Weights of a small GPT-style language model, trained from scratch on English Wikipedia.
Size: width 768, 12 heads of 64, MLP 2304 GELU, vocabulary 39128, 90.7M parameters.
Architecture: LayerNorm before each block, learned positions, no biases in attention or MLP, tied embeddings.
Training: a variant of Muon for these matrices, 1225M tokens, 9347 steps.
Each number is 200 + 30 x the weight over its row's rms, rounded and kept within 0 to 999. Layers, rows and columns count from 0. The size before them is the row's rms in percent of the matrix's.

# o: layer 7 attention output (transposed), 768x768, rms 0.0524, rows 396-399, columns 256-511
# v: layer 7 attention value, 768x768, rms 0.0615, rows 397-400, columns 256-511
o396,113,187,235,194,152,214,168,192,167,211,204,188,197,206,166,235,206,243,234,243,224,241,214,182,166,191,191,196,210,228,209,231,157,177,186,226,207,194,253,206,250,167,217,210,210,188,159,133,152,194,155,232,239,141,219,211,171,199,191,182,258,211,225,208,223,173,174,237,171,169,224,234,243,175,203,246,203,150,219,188,176,173,196,236,221,201,195,201,241,242,206,144,183,188,182,257,217,187,218,201,230,171,200,259,220,160,223,227,183,220,217,189,196,184,195,206,182,190,139,184,217,207,273,210,214,224,183,198,182,205,185,228,193,207,219,221,184,254,217,221,226,184,233,169,212,215,228,240,251,221,193,163,171,245,234,172,195,206,232,164,194,213,194,227,154,210,268,187,190,211,180,252,216,160,178,259,160,155,182,219,176,210,166,201,202,181,147,215,213,217,213,217,175,208,211,237,169,159,202,231,237,175,130,207,204,197,238,201,201,186,219,190,238,209,218,180,158,178,217,141,209,181,241,206,205,202,198,199,212,201,176,197,255,191,161,155,203,224,226,197,187,240,246,198,202,198,221,207,194,176,218,177,198,170,178,243,165
v397,116,241,192,252,203,228,221,195,202,168,192,213,186,232,161,223,241,241,170,206,159,275,181,167,204,156,207,168,171,142,189,175,202,188,181,187,159,245,211,147,192,246,209,167,247,206,205,160,239,217,217,220,228,188,161,204,202,185,188,139,217,188,201,198,221,203,233,209,182,168,229,200,235,219,230,234,205,168,184,184,138,234,208,210,211,225,206,199,182,157,192,173,205,217,193,198,215,199,172,182,253,222,214,171,140,179,202,149,248,186,194,180,189,243,216,225,152,219,228,217,209,151,237,168,218,199,214,223,205,202,206,201,177,210,194,221,192,208,212,206,207,204,201,207,243,231,148,250,173,209,184,173,221,222,194,160,242,211,238,177,187,218,163,189,235,135,217,191,225,218,201,204,208,237,198,209,247,167,181,182,200,247,245,227,203,203,266,237,243,206,222,141,260,247,180,187,162,222,157,221,207,205,199,275,242,186,198,202,199,175,209,211,207,135,203,221,217,195,207,216,207,183,202,185,156,176,254,216,166,231,208,221,256,215,212,148,199,200,221,244,206,182,182,164,236,197,201,218,196,188,255,218,186,213,253,217,216
o397,113,201,224,205,221,168,204,209,219,264,246,182,182,195,224,210,233,193,242,204,207,203,251,205,274,182,193,171,174,140,188,235,187,138,287,149,240,262,218,176,183,181,242,193,184,166,227,214,210,182,219,215,201,220,201,227,214,199,244,196,189,168,151,190,189,215,206,113,156,147,214,163,174,227,207,199,250,198,174,219,194,239,144,234,239,223,180,226,204,197,206,238,184,235,207,168,182,215,204,214,161,241,192,263,182,206,186,218,153,192,174,195,231,200,199,209,227,236,211,184,172,176,200,191,176,163,223,187,198,191,201,164,213,267,226,208,160,257,152,187,178,219,166,211,211,240,220,199,225,236,143,216,225,222,206,227,188,189,229,158,192,223,166,183,236,215,208,205,226,243,172,213,213,184,151,177,163,216,186,190,200,143,228,204,143,170,237,197,186,142,180,186,176,198,194,243,200,204,243,244,189,172,207,272,192,197,228,208,204,136,196,160,187,219,180,223,176,235,184,204,184,126,185,247,183,155,213,194,229,202,210,177,227,212,216,210,171,207,240,196,178,207,217,166,165,213,230,291,241,196,205,223,162,226,232,149,239
v398,117,184,228,164,169,195,186,220,227,219,213,126,180,213,182,208,211,174,188,223,191,224,168,170,208,180,214,196,220,198,158,198,182,273,220,243,218,219,241,228,190,224,169,213,218,219,210,202,231,164,208,197,171,181,201,232,166,168,236,203,194,227,209,156,181,202,207,213,194,186,181,207,213,212,186,216,217,175,213,115,280,152,164,189,177,191,172,214,221,191,212,184,208,170,186,201,168,284,163,226,205,189,229,202,168,194,173,158,80,222,243,202,175,186,244,162,166,184,191,209,179,163,265,226,213,228,259,146,176,148,247,157,241,257,214,274,178,184,237,195,227,219,213,220,193,198,197,195,221,149,193,168,188,240,200,168,178,220,209,186,209,182,185,167,223,219,187,193,196,233,209,254,219,185,212,166,195,207,214,127,219,176,185,196,226,189,155,158,211,233,246,197,205,235,228,195,225,178,181,214,231,180,228,156,218,200,209,205,206,196,230,190,182,206,205,137,188,181,201,245,200,169,210,202,199,204,188,259,168,228,228,206,176,250,264,236,131,232,211,202,166,220,202,217,209,200,198,213,170,192,168,159,208,231,196,193,221
o398,114,268,212,160,163,221,250,190,181,196,163,261,180,183,230,196,178,123,217,212,192,156,207,219,193,166,206,227,222,214,186,174,196,213,210,178,167,192,249,177,206,241,238,187,292,251,170,205,227,186,177,158,183,174,228,251,204,189,176,193,184,217,232,186,177,230,213,190,170,218,235,194,213,166,188,185,194,190,253,133,190,193,180,188,185,228,164,186,211,174,199,218,184,241,202,237,174,195,243,193,185,223,171,192,182,141,161,183,150,256,152,242,184,165,236,225,159,158,187,204,255,155,229,230,205,198,198,189,185,226,198,168,169,191,187,190,238,211,126,181,162,199,179,196,267,211,239,198,196,274,199,190,213,175,155,188,178,240,205,204,235,202,237,216,229,232,252,140,147,261,169,211,188,179,185,151,157,201,192,212,212,261,185,213,216,218,239,139,194,214,225,195,177,221,207,223,221,185,220,223,203,223,239,204,211,164,216,185,234,219,172,183,214,225,188,202,232,156,215,217,209,168,242,223,262,228,258,232,234,180,226,216,259,204,253,206,202,195,219,194,132,201,166,230,215,196,223,167,176,188,269,214,206,191,191,150,227
v399,115,215,231,228,173,177,168,228,180,206,152,216,172,168,183,202,183,204,183,165,220,209,206,174,165,184,189,228,192,186,251,221,166,156,210,233,170,210,193,130,229,176,194,128,167,254,231,214,174,216,187,224,142,187,163,216,148,163,205,156,185,132,229,200,155,184,288,229,177,164,222,177,216,141,189,174,189,191,231,233,201,192,210,236,220,186,249,238,210,150,138,244,200,215,176,220,216,167,206,172,229,177,231,215,230,234,233,172,169,215,214,172,218,223,189,139,204,223,168,191,176,210,228,180,221,159,199,218,135,253,228,157,247,195,163,174,174,198,154,177,254,196,148,189,225,237,264,147,209,202,213,159,156,210,165,196,259,221,176,188,202,186,233,225,279,185,169,177,153,237,172,177,186,191,224,185,143,163,190,161,229,180,159,249,214,210,240,248,190,190,237,174,184,247,188,211,187,166,246,194,226,168,233,199,226,158,187,208,227,170,230,175,220,211,205,193,211,188,170,190,190,182,158,191,221,191,195,237,187,218,205,243,295,145,214,163,182,166,220,169,227,196,142,200,196,191,162,247,247,163,128,165,193,267,199,178,258
o399,112,212,177,201,218,222,183,194,173,187,184,170,196,193,175,212,141,129,233,169,241,204,182,233,172,206,205,224,198,172,216,164,205,219,179,200,158,141,270,196,192,267,132,205,192,177,232,174,245,163,246,165,213,163,182,201,223,201,206,184,223,200,191,219,170,216,157,218,154,175,178,202,193,206,176,166,196,213,194,204,181,257,201,211,253,205,198,201,141,232,155,200,195,136,207,157,185,151,193,197,222,204,205,197,176,212,164,199,210,195,165,212,194,211,129,190,227,188,199,136,205,216,203,201,165,257,197,226,170,189,202,196,193,169,166,214,238,213,189,205,199,171,190,211,235,210,171,131,249,197,198,221,160,262,179,261,223,206,207,231,179,215,161,229,210,174,230,283,185,203,205,208,193,171,196,213,196,216,176,235,233,189,191,199,234,218,203,199,173,234,199,213,186,195,202,229,175,191,194,125,207,163,242,212,190,195,195,174,185,223,226,199,176,208,164,170,207,199,210,218,230,148,206,220,185,169,189,244,202,232,213,191,206,129,185,170,248,171,251,198,226,187,213,231,260,176,170,190,198,143,220,162,195,223,168,204,257
v400,118,193,218,183,137,177,216,171,210,170,169,170,225,186,211,219,180,148,169,215,199,147,146,238,136,193,198,209,220,225,168,169,128,193,205,230,223,276,214,254,220,215,198,196,162,239,220,196,204,138,188,201,211,210,176,203,198,194,236,157,160,211,174,254,216,178,219,216,209,176,175,154,248,253,154,195,200,224,223,154,147,228,219,177,242,201,187,177,195,205,207,200,191,156,195,197,196,198,217,221,169,155,162,214,216,185,214,189,201,198,225,210,177,194,226,236,148,228,192,228,174,180,191,190,195,194,220,215,166,190,172,244,214,182,205,164,154,210,200,189,219,189,220,223,187,225,197,210,206,216,165,174,204,257,182,196,156,185,210,196,191,189,163,164,224,255,204,160,205,158,172,265,271,166,211,216,205,277,217,147,233,203,196,242,232,208,174,206,200,255,165,146,242,187,224,191,189,246,224,213,212,176,220,200,164,194,178,179,233,144,205,162,208,191,224,221,223,164,207,173,187,206,221,186,145,165,210,169,173,200,242,177,223,258,236,180,233,195,205,217,275,186,184,198,172,199,194,210,213,214,196,186,198,161,133,143,176